python train.py --hidden_size=256 --num_attention_heads=4 --positions="rope" --qk_norm=true --tie_word_embeddings=false --init_std_up=0.0352 --weight_decay=0.026 --lr_head=0.00567 --schedule="wsd" --decay_fraction=0.582 --final_lr_fraction=0.05
Each number is 128 + 32 x the weight over its row's rms, rounded and kept within 0 to 255. Layers, rows and columns count from 0. Numbers have three digits each. The size before them is the row's rms in percent of the matrix's.

# o: layer 3 attention output (transposed), 256x256, rms 0.242, rows 45-63,108-127,172-191,236-255, columns 128-255
# v: layer 3 attention value, 64x256, rms 0.183, rows 45-63, columns 128-255
# gate: layer 3 MLP gate, 576x256, rms 0.222, rows 0-2, columns 128-255
# up: layer 3 MLP up, 576x256, rms 0.224, rows 0-1, columns 128-255
# down: layer 3 MLP down (transposed), 576x256, rms 0.206, rows 0-1, columns 128-255
o108 102:116144184118177185047124167124114080106060144096123098153146138134145139132174125140102120061160105136066142108149164116118166152133159173148088156132168127120167151154087134125118145087082136074101182129147093140113135126122102165136117153127108196147161101149092142129097125099125126166166108163133162112094099175141133105169096144122134071125108137179157054128094100084116120144100
o172 106:162136133138184078110123124094060121174140103124113101142097112102149148134120116143128119142113140100108156141141129084106085156098134173135098106120097119160071117074123110074047106164165106147119124094128140154084128150120096085097153072130161148056151160159151104190085167144146168063092189143134115079117113099093124148140106146101131122123155160137135146142129069152158108167146
o236 108:091110151087114082182154086140170167125086193093094112093092173100154109094062143151092147217045140108142071140128082121181143089188130075133148124125104101135130107108136172164137159106057060103174172150107092150140105156188159090158105148135147122203081150140181121134191098121092122160129090115123174087144113134090164112103143083119126179158147076076085147122125168146111183121188
v45 109:179125139090153136136118201134089150120117073096108182132145155180146136111142132117142062104146147174081176079186186086146071144123156056146139098138090129139072168113133118172121183138096132192142116168148135147116172118099140096131108152087160089166141157143108152150084122114143152068092155152185192123134071180120162146142110173178148127079082098115171152135143142162139040137126
o45 092:108127111158135157146144119072114131200117099143132081107118116122138122154142063144078106112169152157197088195130164095065088065138156139087121103133099117078148115127116104085115121136099103110126150183117152156114124178105236131137151100102114127061062090067153146113177078129168175205131197107131146117177130131176134188163126108132113130126138146095124194146117167088087157126128
o109 105:061100058056147050166105096015136180121148178108139145145118129077119118123110098148157139098094125102102144021075092128128122175101090125140105134144156055085115108139196134090136132088105075122149115118135082124144099092137065159147110152104105166199135187144122099154138129106107105065154086152112099146151085099089198118109140118162110115134126134127102072177115110094071151139089
o173 112:105182178151141151141142158159118094107128150134151136141087123113105134171154141149095184114109092161098142097162132180169141152195128149171129165169116165138166174098207097146158098142124123084136122105101147105162123111144145137070127071174208138128224107102132153138159133158159106113164089112148132158105156105153180139141102130120184160162086145155111116071128149130138113127108
o237 105:203101137150104154102085145152092078047146124149133150135137074153088151118169131064198177139178128139113141159085100138149180116117154120074098158100129165153115080091048189137107166151181177134116151094144138104102155140147136132127104170145161142087106116162140129104090127114073163175118140095122125101117168119084053108125155154103098081105148171115141116132155134183181103163189
v46 105:069143138134147097083109103138160106095085113145084105097086123093089104138074180148089164116139137066069081142077178166116184115127077156104089195172097142160142142169058147086121141121128160098117214079132157139137153152191113117127098142098146099094061148097139075075112138081158113109128050080127146133156143146130144103141122154105160098118115133090180139209181134105155148087163
o46 090:119171115172136146099141063089118186133137134084109145166132102135140098124133081120141124127182092210156125128066102087156100090156083141115106116151154125133146098132117104177139123126160122154165123119141136142101200113108190139111064138106092133132127105149187124133160119112147121096169121162137048122176167101172159151104174156077075086203139101102094121131200104153170123184102
o110 105:184141188110148143135124170120173104097135123116108132123096195180147166119152149132076113157076178125113128137157105199071128167070123133111121189145117093179167171131139067094116111150171104098110107106114150151102081100160126110079160145177116119129115087151088123109143069111118134122201132157085173194075163104093068133050072122150109151128124150121162133149094149112164102036128
o174 111:134123113096081083150134152235108076166103085198118148157137121064135151146148085096081177099149136129150088135133141132135150182134167090203122139149105135115160109128145134112169108154117148159115134131063072106131133159152089156151109083068107173131151136092154154180170138149109117105099154105115079097095080068124118126161113100162166120093091139160165101158069095149078156155142
o238 103:142061075159149088132100129123131152165125189133178190120113160142159106079113159179200111106123123096123139091115143058118080154162107140125115103093096128077108131065135197179110157050056130137163116155135106172174129165141171091105130111150158136207087129097119154172122129126137135184046160118192142160188146196105088110141126096071084128125124113143114095072134173130100117086151
v47 094:120164098118081128098219085078128114147168085161097116115175052124102120095114106180113161129129153147145132180113039089092082122120112135181115140145114115085082140125197117130145159151143091172136089106122130169140132122104177127136128076077149172188114131154094136134169157055119135158135135132176154165099129170128114106093138170183136161119123149104152144104111121087102100138137
o47 094:114149158049111139124140115154113130132143166146148173115106128102132135154134112110079057126155092146097158107133157122172105094147165174090116118147125144202160155177090135111239115116109156135073084145119128082134128140097077158171169150147088162127139158057097152100129063145122176132174106125153150118112194119124136133123147142089188100135121167166121202166103153124107126157198
o111 099:127059157203140164157103122100149161128118130126170112091106156160126140178124168092135145130095136145153090032124153089124137146104131107104148136121149105119142150115185103168135147180163072121132124048110110075086166064140099154164102156108108077074148133234084187118136144179037113132104127181154103163139096134138046111130122113186073160113138151130144154131101163147122115094119
o175 096:148128128144164141133103120093127130148140145137135109132111110185150151109133148111131097142099109108120107147047171162039123136103161110166100123124191160130143126117127112165095162152156153131145147147150177168190109129076156036054172079122159121170180153145094061174114102152167089136139177119140093168175123137128107120123098109148150127097088066140121015105113096137161104134058
o239 102:110165080156133116105129148131100098090098126123087116144111100111139082102154083190133136104118119154172143137153088108182153152128121132071125140183160126117121118131097104104080154085099069108100136145119158139154110143094197140152088147182134100146116085074201108099148139107191112148138090114068130090137111200135186134121177124101094133183164112118132107127173129147132135106122
v48 103:086163126101141067143107108137139095070108052136079171152141123079140091220099100149149096131166146135160180149147146149117125148137094145201121152126108118094108149150131166096123158047105118119085146169144113118172112149125156159104104130180135141118203091144161139143153116128096119157075184140116107144168138122117137122162151111143104155177164098139114141116137137151122128151120
o48 097:131132121127112071099113066168155138154156146091120119128164168186075129113142152137117137081148116120171156120127140147158118113123087154093125119097163160055029093195172163150114077082137088114113153136181100161118142122117170083161092168083163142190131125125112126102135157162131111070092123163163154066142101130100135089080113087151103147143210168127151181137154133143173067164195
o112 106:085070033155162145113122152070098097126141168117147131173063094093132128091177108125110155169148132140115140137116075123091199136107136133136121065121187101141173178132115102091114175117161020093126056118165169120152105159152150118174122146108119131112107111107176120146130072130170127175154112107069128150130136215129095152173105151060131127107095161121082105158152156091120138070114
o176 101:143174171060108171163131141138142137123125121226132139148103129110115137152164150136136106151146125158125116054121178041102083205171185082165165123165121095175185064148081154137120151117120163151101193112064176147085211092092184156129136090094152101109085107159108076143147102130139154091140181111164137138071158136110092114098087077130180106120059132052154080084125123150141142113141
o240 097:133113168190129076100164155098127119075104125119083114111129135105151146105086097133090089126117111163117080123113086223136045118100134094121079136140081156120202139067163092132142067163133072175135117100133159109175078157104020162117112139148153104080143152151172128104138133135088153147136080077144132108102202086142117112110134138166114087089162066173187126148112079102140172160077
v49 100:146103117172074148169135051086131147081117141117166132115138095156103149117114110131137139180088168148069100076079160140130112146120158122187126117136073198093149168116089143145152097125222113095096087208138121109077112061117119102121164127091168168121163117115077171165179113095075174081110135114069155104100131147109130127099109140081157130197211157120108190124130137089148089171152
o49 093:122093156071160149212097097135137175173143131086083154077134096100097106198116137184079073101143106176174135088105186110118075113085079137133160100151104088095130067155107129114154152093157145153130163117121135125136092122187053135142150096152123171123133118142112142122197113110151139101119120152133149196117117090146160044129097078141169136078075168090124151148131121080099157168147
o113 112:102105111111135131080193122115140118052077147142137053176108136147151113102178100092133126082164119067148119147132117124099095125094156123112101116166091185150115171088182056104099115139182112136093128126148093125161158156104191142146146129127117142144100111114161128119046149127109103145181111149133091088082126147121158138142136145177082095177122133175094168162111109177102167165157
o177 104:150161105079108159112201221072096129136123109190078122162210116150157147103122125102111200176137173109094101086162122099123128128156145159127133122123163027142102128169097125154119099162136116096155124155141167122079166132140125118116137087109135100104127185151118122170137122131163115157128183073115165119133164128092094130073115127145169118127110118164141117124151129201153133146079
o241 096:159150134208111078129085113126087095141143135116158196116133147078156154125115111152156093160110145135109211133094086077200199126111122110102191146113100113141100117082140115133127152104036154116109092120099171152154135142078111109132122166159115029112105182131109120092117130139102119124158078188174102146134115112126081158151112142142058143106142129099132119150147123094175104029127
v50 103:119077115142087125087164091087146104174097076158108144149144121158155066126203125153069092157108083153120057149112137148119117126185136129113100166161118091114110110068067097116119174109143145137125053141176132157165113074142121172072135099097176091181094192155126133144136169181148136164147128129105136140120080140112144054132158054175170145141145128207123145108134161121096092103130
o50 094:111172132140122107128155159116153161142129132116128135138110178122125113108063088151157127167110105086040232154141153147090165126147142074080102121120163132168163092174114172173170130113138081123104047126102125159176092113151092115193067128166122126164121159165128125075105129208147083100050169141128151111085107178148148082217066126116081127152119094141092101107158199120125129150124
o114 102:125147112153140122139113140138087153149116101121067141084117061107090183133155071135075107076120096112129122112154085088158117101058118165092150124095134141099161120167187178169108112116128105070144189158111135142095125166083094133085130152101157109128141102101132082149149153064123148116127097101128128124088161119128123127097175174103155174109113146170142100175183117096187070151172
o178 108:148071142126136167135149149158176113186152109176115118182135122156166088142157198126166114087185160171144123116082116114121126156115143112145119138119149115101071104062196157111120146109114086109107166108156149122090133123208160120145140142103085129125169157103097101169109141214122153114193064095105096200181093164129129145087145135122166112129115149123091090150029104114086132085107
o242 099:153169136109129143106093142132136059120149122081143125082171168141139155142096173126147121138117159146171102126111094156138117131128140190184152097180110148114166106122118074101133110111161147163126152168133136113131124096195129123083120074176119138107065026071108211123118113067113092144147168148129112101147143084101120158134083132089127141160123159134140199152091095130140153118122
v51 100:110104152068104147170108100123156158159182056157137161123131157151141131151141109061078079119180143166127127138137090104088194131120133111086151040139051136126095153128093100120124196106088097148151170064123175122119137142089117183147141113147104113144209130137093130123126155132116084130200107186118165162076152137116127115201133152081141143162118137136099183087131136078145130172127
o51 090:132082066109133096084189117078126152131118174147044140111161188184086149095150083141152088097165140134168143100123101160161147145113081169103068157141176132181156120114141092134151115093093101168200077126117164101115105126116116141108114103127115101108081168119134152132152090086139139088106144134104131118139071118151075085084150114152045175155087085113187206063082152137126089085122
o115 105:156117236189130099116150144144203152168167138150145125128124100110079136128133144157129144112138088137109126149114137175128135167130133120160170136130160108120131132079099099158151146171150144062140137156165089113151163188160120140153078156092163185151116127141158094153141196183171157150116101104149149098103162127125071078166106161117085070152183057173080101162127189123183138134154
o179 103:134197137106127164099048123169119093094108140113120146142142107134138131097146076058094128152058180126153078083188136180125142085073118069103197123101045201176128078157098180130098114163144102091102067122107135097105141135131122148088166156118117141144129110165140158143106057095135086116102113107155055155112140098127164121101168108162173106086080163101134180168132170148121143096114
o243 100:077163146139150111138073133153080094122069097161135145159146100055150068154130197152163153082113107131136124173093127095193119103136117097143058102105116058117132097189131174076168140148118041157118181161152150104142150126158101101156161105126082134162102070118125097093114143101064144144173155110112123141182153191122179126129118159140188162144135114129132063128107118126108110195103
v52 101:145111084192074103140144088126103170066171076100112138115106138149142171135137132151119114109139130160047087121138114108120172136128108102125072151185106160149085078118091163135152102103089137142148077113119156058117109129122158136084139145159127132086104105183131168159160130141070166103127135144171126161087182126182157052137134108143110132126183161176123146126195141132178171101090
o52 088:191136187179044159096131120139092123106076102103073096122144144170100096151128139109108150076115174163139113157176181076103172105148160124126119083175112104155112148117117167204146116100083195153090127128130154155142097142046128149109126117111117100140064105160100144088123130099102079118143132125121137159176130103094131126124109112129145140121165237152091116101088119219114140120091
o116 102:103118115085200123129160112121190025145090197096095182127112090130110106138120140096084116107095122124150171104094088138120159142154080196163097146091117146157142154121125120072104148128117135103134055160153131136160130130163138074144159114150088112108107156090151136114122169183127094099093154085128092102132112157127180186076116097158077115140050076136200086135169145095138167148177
o180 105:046122091136116165124150127131083180152126149148095135119111099116109163129080101176173098142118112109110167141091120112101081119152165138149171119073070134130157111143128107164098118075100130078131139119099066118041177060132142121113126142110122109153107152107147084208113120145129157184108081109183161182128131203120092110150128098143137137166158169090168095090135125127118070124171
o244 096:140135175069091093140105213131159127090105158197140136122105167131153099098127105090145094103139129121155120125123145200119093127154157114085144147102123069094151167131156134132110164214223099125130151158109102163171169165213031143146069147127136092136150168124088140112082143127159139129082133144076111085115107103144128134114159168116163108101106057119103130114097165128163090108111
v53 102:170144065101106120137100092092093152188129123096098127084094140143073121102103126158116157131096193128161163088068117147123131101177088149117212099089127085088085124103140072154156107120097118142143118085121145154133086174144131184133116162143104175182120165095148079101157113142180172082097129143099121101151112131114145124134080070132125186110093118122137155118179178069053071137133
o53 095:147116116082208115094108127123150136166188150137072126170107113161163077136103124134160121107132138142094131163112206138098107122098137118123107139178101133140155151146184081090121145156074143112106147140121098066175133144125138139133151066097125105199175110150148087040104067146162118062165120083100142109106147186119147105116142136158140079197188157133139131139130144157158161193088
o117 104:090137142142095107173102165145118165093146128076144119190099103087138071114112103105130180103141063171105130128174145153098083099130126120140122099115140093127160141115068185193108187124175095128127089151119081115085166169125126098117099123120121170088150132118161159175127167138115109209107056106181121144133152161157074102166155120093109108138150087153107107118094107123115165064177
o181 105:109127115170119128137189127115058029073065122146206081134113150111180185130105155094067161145159126100157136073157079079144157118172131182107168177102119163169140125109176117067118084130103090156163094133161153167124184089132181148123169189145157120096160114123110153106158144115133132154061136151149096102157127095110112176162149106129153103092117142100179078106085103096115151117167
o245 087:169126117153144129147150148081162198077132079152131195066147081134092113123131126154127076155119101133151150137071149132186091140069137114106072140116129169133113130111123203089159172113142082116137172121163140129126055042117108096134116093191136107069058141158098161142140099143109090095148169133096143121129132036118133135157097088146096110120118106123127172148152122121163136104119
v54 095:109147063145115100073126143077167125146157118146088176191140103111147128157147111130118112181131122108156128087100133094122118179034090092179148130130133078086156161140177172210156135121141157106099165102132108140128132139165145138140107189109102081124126124170096164187144149103137111181107161165189121155117161160078139165108136100081143143181142141150113118106155117116110080112065
o54 093:146119099064129093140199145135197146114190125124128138039165155137129110122060113086146139126099094125114157142098121151134115198176129108162074099157120150114141134107123104129128141127059123152164161134098132147181170153132132185143114099165129143095141143113147089116108100140153128140102134128140140128162120112197124110155151103161181133080115123139149140126098114116102072165166
o118 105:127104128117178122135147173103110105134137095095096150153142147098121137133141172141149119160097075101164135163174134122087144110134146165054142154090098100171122116118108052140115090114150091144095095085122128086063103113093151159120145087183132132095142043104118088070085115127161184139107150111177077169115149174078162165141082171127129125166138134187128133114150113160159169146136
o182 103:083103171145159134117058053145124150108091196181136106163144138133104129162171106161173094144186114143141083124054171057107106153079123127168129113113197092116165132132136161146070134189165088104125064126118113143089141103115116109093083156175091086173103130127141155168182128175132127151167111132095129147109100091126113097109134189092177085134066118148141163178142133110082129141064
o246 101:120149126124093167150125141127113142125090138129142126094122079125178085115079096186097177086095144148136131106113120187140150105075130104128165151104157186116151117137124164105159105128128080094132173156142146097173139108136106100207209144049130203133099189161142131120131104081078085101132114169107137073127095122158115166136135115163088145126162083136133126136066102126147128053118
v55 104:066137178086132106152149069166189128095149146098145111092162077092177124147145126137088118087141087094088129160130091053147046149187116149121169145125119166129128120084113170204085124111123126162061130158157091114066108168146213147146144179179095078157123121094160107142125125103157180139117120094158036158144135111142137109117116103164130136200089156129106133183151169093126083140148
o55 093:184100138165140136137154094094104113100184138203132174066109162170118109114059163147138118106113119158099147162109124132151118124161103138171175158130130095073109074136141132101136107158128148172109076065102051120196126073131157166118190128174141180099134153106151079166094136086098161165147109088086071093121164093110101094114119132121163108088109208117120129027174130097150127160143
o119 100:141096119099130121116114111115153110147103155098193146128160109129122194158159175097167151193173171058132104094134145136141082192080135098128104143067110101069106131132112104146173173156173110112128184124110123114102140105172112094116093138120089109143127113137109146144116072121128135116179160159154107095149108193091165113130115180107105205135130068143177102118110092200205118095121
o183 107:126154098130107170176183140118183078151157108121090076148128073099193129142119134164106148176125112102139126130154126126124144108111083107096116113166152158167147140142114127124138099127090135132161096178122205145118124180088157124096102147108151140148080113128133141142179152143143093109110062133235202109152106229155126124175173112168120123118071157171110137146189147141107168164086
o247 097:127071160142110099105121133121112186106113087120172121165107209136084107119113102074112169115111130202135082104171133141138132077160148101150123055136172082178130210144134193109062121122119154138137147141129089154141150135145146116160121107088106127113176149176110141119176131219133110176148150100150204205120193058098117125078122127095092102131134086108182147186112164122117119118126
v56 100:153121129090120124137109115077162137158119201166145157056165072151061107020144116091088128064137134128123097138143138217107082110165132145125119076087155142131169216072176152132145096122131109134137091140102138149172133141099119098119130151140081116125106160100101069105136143099104120129155134104141113144124147084113134203179158163163124064137216143144163136131114125063079135139100
o56 092:094136136113128149094143104145142125167122145125116064071134118090132135111069106143173105109137222169135094092096124180071150134102134131129108132165113105153166099133088135125157141179121181173082094083132153124099181152130105145154178119171135138145147113133119122065120041115128083046169156135137176142084145148118123154123154111123115116095076146163182111127181167132097096103098
o120 097:115159117150040119117130153143162169156133108154146152161100176127158122199128137165100142162136138164150086125134126099146081186132078152113119157128118110081142124141118102113128160144094154101167144187162102174086082157107106128096119140134166111158111099092132120155109139089119142164079149168137151152162131132188124131113032124186143128153155159107081143090105174133165107080080
o184 109:132134151150143136124119123091162113124132141132137127160119046157108106142111098119115102184138118064159122085148181145165135146133159141146132105123118047110115107145153162123136161124147154137135146151131185102112134142165138108127150204168114179066124118173119089178115180159142136126104114087117104124135094086137118119147156116076089163159139106131143196087097091119144091200106
o248 104:144144140139175133162149165152129081041167102072068136094106170106138144111171169122133132133119080143105157181134125082105149126105143119162202135108213238113097129151100090155128122104195140147111146099161129160169126106100154122110089075066139098149146122111080131136076179125106142171119122150157153106143113158124119115075150118096203046095119087134152106117156138114095185125180
v57 099:167110109103126153094171105128139147097137107151093089082099141134144121156145098115182159137144133133157141094197142072155134110104179136143154119128152112174121115137166199057130127192116129121118123062117113235117152137084107094165136128113161157090167161178213108101124144105115171133089105125178140122104112170146118092137158142214086078143150154153118095102106158176155147088154
o57 089:169181132160133140135174150105155167135138118128101179163099196061131128059151152167163123059129083096124099149136125156110163140080122132067141122165122117132124142101200186176115117128113103123126128094216083090122124136144114110120113165082094107169150097134092145153119085106107132123111098128152116125146134062099117197162134107082190133084111152113052120116156090132105171148079
o121 100:116093099121089129108147151148123175124151166123182085179104114199079118145105127134046151202073158145165117116123105087132088199126130093162176058094184124179107148122105077174112096121128242126138134174128170110128112168189122122084121068158119117098190161127103065152113116126105063111165112136106198087124109114111122080114165113153100072102135120083100113063086152087118136109133
o185 114:105129185125127131124099149159114077113127052119139178085128097159145085150114108113111143151108130122141130137108092139135145198128159161200096120065128108058145080117102116149095116144065151160097105109140113175162147120127106129139156141150136123134126098145128181129179098237145134202106170173140093108140168141125190045113108124095110156087153149161132142129186140130110142151161
o249 090:088107164127136131111093084115123156132077163151065118083200097076133150141176168130104151098175160108138123137114143181122092105070131138119078169136122125169149137135083109058120189175121095108134110151092173107059124118177173133168148175158116160127124093120159135069080119077127089117138164133086120101129125138132088161129103137150125139194094136131157141151119061168178104125147
v58 101:092152119122143148093062096133134104123110146110115183107058090115166105105099132141110131100180136124135150116159151103143122099154119127123103142066087122183116155105157158073125089113156159140107118113176120138145086085112166100149151119085149175147102067175115167109085094129191102123155111141134137118153123125145185129097173155127166121121165125171128144115204075107113110134129
o58 089:113160160117176149163119125181123192124107161158109141160168109122093213100148143055165108085146144160151140110139130119058127128178105153090071120159143137183102130095120075147132106082086098110083204096145117097150122125120131193182110124136117146138078127124114129150130145136106176157097136154111153125141106170144132147137127186102186152126172131102162065149134203093107182135153
o122 099:140088143096081142131112141105131085166147123114109190119099122097136104123141155154123160113060090122132150129076100167161139158131119131144133115117100158156110101151132086157175181098085165094104097157119137113126129127135082112146169130125135055149149083079149158109105128099109121103131101117144146127093167145158120105143167091187074118075067164092112116142075112096123149174143
o186 109:121111147170142088135157132117105124130140125163107107096123101097121093134094097109112157215102129101136095130209208062162097123090154103189167097115120127059146074061161133124105158221136158121146100158094155142134112107125133054101162125065116120172163119149151090126088155158163104072183092115157149162136164118134138135139128127120103168174089043136141164078165064151078110119183
o250 097:155171099145142113084141135105150108112111084122227123118168153143131162174151115129114130113170161126116086141111144173127112111127179105143211147138110150147145214153089178143145127109169172152137101101168143153144123178120134174071089148182163155064126144133137140138202131157105142157093151108147113139126115066142132141073119130133157119167137175127137155154117105114171115092091
v59 101:172081124114054125134113149149107132066111104166162117149136090174102115096160197097083145162113151115170079141118138154183110160159120126147112173182087162083212124122156167154184113045081120174142092181138106106115207116084099082169116069158123122120138109105118087130110107150165100117128118140097161189068076083136148126156145128173134064167094128092137105094194072119154086083104
o59 093:118158126140160092137109147076161084176103093097183138125102134109121100079059114165098128141150140105090061050148101056079071121164095104101137077130140091101146135141127084174167151128117088119078137186134148089092120148087134110144111098149106145161123178097146108092134124092139103084079176118177122123099124204095133136087066102189153151111136075121098155129137080138121112107134
o123 097:142125196130063138082147138112142064086144147125087126103194121176169162152122161116097143130133102092118143120173201132081133138117130104139113154160205140165143086133155074120126086151139146137148121164084108113159077125144132142159146135100073124138111147144148160138086121180096124154152138121113078137146121116108153141172106126151134158069061179146097116175129147103145140208127
o187 102:154116124141147149132140092148129147137155124162123125112134130118161169142206131112134149140082092109159112218081140207170156118155095170194119169173105151153151093105141150122102099185117157089110130110144148137128128113134108154140122137161157098129094117136043118103122144075134108145094099140117092152167148050145102086088143165107153094185155093183148177092133104146141184117147
o251 093:050191108182157174125135162144102119115138167128105159105090121146102108160135123131125152069104099120087161143144120154082134140150156137087150076053083129146127148146060189131095164154138099121133100081138133158130101089154141104095145117142127106129138135124136158145165074157170159170176086133146198048071169133130096112080154144085088142128119149127160139139071187159123124082180
v60 102:129147137146119102097132126166149091139133146171152119125155087172116103138126085113138133145086132145175123118137122109123119171166147114208160219177161048161064143119132208109131133131141144162144129093145123129117110077098096193113121068172078162122117122089101145060086061104087135112146165161157121100184159095119149083106148182137220109151122124139124130190110133138108102133080
o60 098:128106197112118141145102130085119120063072098154050117156124184104175072096154124135099149142144165126124151101124138097151120135155143089067113126132136195125154161173083168158106098091081092106097110098107126148092116184179124155137140126096068083168110102071106096144125120158151133152093129068148128129153126125165159123126107056149200155183043141115173136137124097155174127100090
o124 108:138146115136089150171106149117140120213153110147177137101179124130107101082074142123152173104139092092095147127174133196080132145117102096165109153084127124117127128140137103140198169108098126179139084110131121115190071144119136124143129115130157150107121154165184103103110160079103098148115167119123150158091161209146104040133122135144105104154211168155095100106155135139149089187131
o188 107:137166098139133077200106091099131137119141117097107146130136106153170172125150101121114064125134136115146128114093108168160103151096132090123096094138083095129089109071156162088098119132205200078152128084136130124113179066135146110184155133053124127147148103119087166204166139184113157050171074134108126133094074158135097144148138192105091096115135156097074162148076108104076201095124
o252 100:163132150128130120020181128167068171116156168110150106139115130193102162151090132132135130120106115129130110159101101103137129152164126202147148070124154112135129139107138111154120136141109121120150145189137138154101131146143125131124104127177183115069129183114148170076140102157099125212137115112083063153143128076088062255166154146115091096086176109103131132169161127127119160093160
v61 096:095125139157145138123114147086111080157182124145132158085113101185090096177163131097102142103160165132118124137112154096145131110100078109104205221092156185130089146056122144140102134091091150128145091066167104147105137142148167121101139131123156125136163153136120054126144150081206119154154107157104092101135176070121169087162083144110094102084151062150058163146170123162109118185129
o61 094:168139148117192125089131132125082119165150172143099128141188114125127119055152091115103109128189156106140143154125150127106138145177131147142109126165119084097117112056167175121168125162134156146158116152047088111101098137130133140071134146119131127133145118173148088162096159070112133116164047129110090050089177058104122123144111096133079115078139152120128108077110126138110136115113
o125 103:132143082133152128138177163133119167035121127099145171164137133111147107126082142179118119165148164086116126103055116150200093111057137165131109114156122134092149082193102141132100090151128185128048088122148148139098115161122151143159135160164138130162134116084063188111134139119076152161145120107102145151170099156190143136132185070162167109135088173162168132158070088153168076160195
o189 103:124101127117122154148086130118162177165135112116164076156054152156146129148162103131178124169118089197141133090187122090082073158127129069111103157058156100099177165098146145142126138143148135057143124137161147156119115044147091121142171068123097165101108141136176176104109062138169171071111174122114079136164151173068138156108093137100212121114068084126165118147190133135094119137091
o253 100:085163081129095113150073058172087093105135069173125132084137142100131132150121154115148104087081140116146118203157161184135110128123137164101088121145132085166113121127072062147156087113153074189160166152211179096157170119094144090139123143135125102161126107086077123151181164160156103114109143136114187131114079130086100146127125152111154156139146122100080143115114194128155148120128
v62 094:123153134122120136162132114122183105136169098091099100099134196138104130164141102050182105013151103093168125152115118225124135122138117190098111110092125109083209134094183049113116114083109146154120117126097134113157131147104134138101128145100149126091136128137093127134138100150154108113111157101115136153129139158051118122124111142131146209146182111154116120089150141114163161101095
o62 087:098095141125187138138088103109112121108131109122151071182131039135122103104163157173111121150068157161132135119200188200074098104142130099143122162118122136139128154108096087156142128107130135049106135121106184172133103173165130138145146140106101160128150171143133110163126154049114165203090071125113118174065116121153174145161063180114104106089115131117105140131134109114161148115109
o126 106:193165144152163101158125156141156160154125067116149135119107123110085187139116093170155076155208147093144086112171127040163178132124105140117119145109143145173178099122081183112146130103089173145099117149150076137130161133137168118157159134131147169101112083161140094174155135093129120152148173163100094081114099080144157140108151142153109104157131124126137195224105121163171129138145
o190 099:142044115172088178148145147125089163148076177171054066125189171142117179125147125122067104147091081094154110100118117123128117149123113093170129091141122153095134124179082093123165160175174149123086120113108111132164134078126100137095081096149120132143107106072140108091141110130161116073150199076158144156134104075046090131141128047142135141151128139127123037118101159115122152054155
o254 095:124144144080127152126154091146121125150152155150124169162103140126145092146145181063136200161169072152100145201061134078161098150105203167136164098113114157099092150123184130113084108120100144129131171063158140094100114139105140137156088093142106067128125167141169120056115123136141158089125136111172107086185148204145180111107115145108158158116147062122174160116093109126083126183140
v63 101:145104175124079125100116102139138114143108147202121118118151119160107205087187174226147106143112184117133087138079138129108141109116131228130116091056113112175100149144135106201138104126117137105144069105081137139123162098116140115151139121127135103133170113094158106114094144125150118121105168147117075104070150156099143143150123103127129169090114174116119137152142104161126165209158
o63 094:096163131099124106094116198107131162127156111139103114070068115121139099111154108087085117150152087092145134124070117145113128120144108162166077133152243137171053132122113129134139145086173139115064120158120137100170098109088117069134166083133145092139155071113113187142135107128112112068158106176107163148121172121125143105150182147135099098156077170123198103130117125096118101113145
o127 097:148121107148064161126123099074162108160115146107115204137132193149101095103163091126135135159096163178168162108140126095118047168154160136076155106121103192089138100130135133152115120101117070134151175132156094133140231127184116176135162124126172101080123143118147152183134080129138157154142164041165144104142146099181125082144164098149144109093135078142123096149124101123092107122157
o191 106:086118096169168113130207134127108160166145132044105156100187088138153165135071177145085152160116125129128104128188094136124151144107166132123164146148131126139170180101132167112216097118101136102139074134114124103064088143117170133078118176172127167187087155195163108079064159113100157133099131169141096138096105109134110126097092130124122123188161166081103137123057203167149124091157
o255 101:163130138149093099136107157151102115114139106164143162161120146124121109120122128113135123023110072061090152126120160125158145128112139109136142164088111168073101070147081159110115130203089098195101149135179156155118145123125151153128126162097116156130165170130112131147163154129109108182106129154125109094126104115104091087132093156103094153124097107147107112085198063117129129180086
gate0 103:110151190184149078106136170098184101161052074123090105159165166082107118108144099140066119143099209141091122068129110155097123179038156088131090163124149185096126105092167129157149072110135113134148126144147153138110111169130096127125121103126131098078077120082104102115130138195185145054106153083098166098129090132140103157148122096144126142110133141108204139135128091063180156131109
up0 105:098138161140190098143118113122129096122098088123158114127182105167100171141105131117127120120123181135098110086189124123150119142106138148149076148107139064105136186180083090062107129112117128153105190172146130119046140145144110077178164048073113128147138179058105123195084175113162063112107176059103098124113179147085148105145152112103108135101134117155117152129105101148149058123104
down0 101:086114088103114114132101104188154186064116128174146179109189118113113119066195123189117112082085127122093106082139146126111125162125142090122112114152207176103140139188043169158145080066088074120135116093144112126101079165118145152138126157108120141129121181073132127182138123111130168124121172127118119124142119159111135110141131160104155106151126141181102061095126121120116118156109
gate1 102:121160179111088110112114126144121111137067139097133152179140185121140171119123137179080120133098163159074109205117101135101132148145118080122130108131160160120100164073087138179154088127159138092019170090156161197200103169165098124093166129119127145089160087182130159060159139139072101168116120116181167140146122078124143153093123105175137060144091118114114084141182130101165058118150
up1 098:073105179147065107100118126131143123118091167089139133119118131140109117137136168122147102133064088136161119116137150156118109100116135144111182150142188198133141140071111096201150139129136126118073204118153125136137129103166098056134092100135085143161121115103034156063166232045081153197149102125128095171148113110131128183165182138162143041117123117134102112154129121108135049060148
down1 098:172123165121141108197136128163151105144138100082088149160146163098096124159077131151150144138127107130138108130109160105083114137128147128165154101124099123208118122148182137101158182097123170082076136169109120157127077111148121107111202097102144131084167111081133142067151160159076125165097143092124134089088155141090137191140138106097105120060124181142181119110095114114176103177100
gate2 095:053129098116076127141132158083152153129150114116110125164093107107147110121102125083153088091086141163072086113137115103154108130126128145064124158154096171152125041145148115112121116141155114155133131126096136136121092129119085098169064181136138164122082109137155055108175178089145108143148098122153132191108096200054116052129111134141152167070138080169171169109122150105113136036156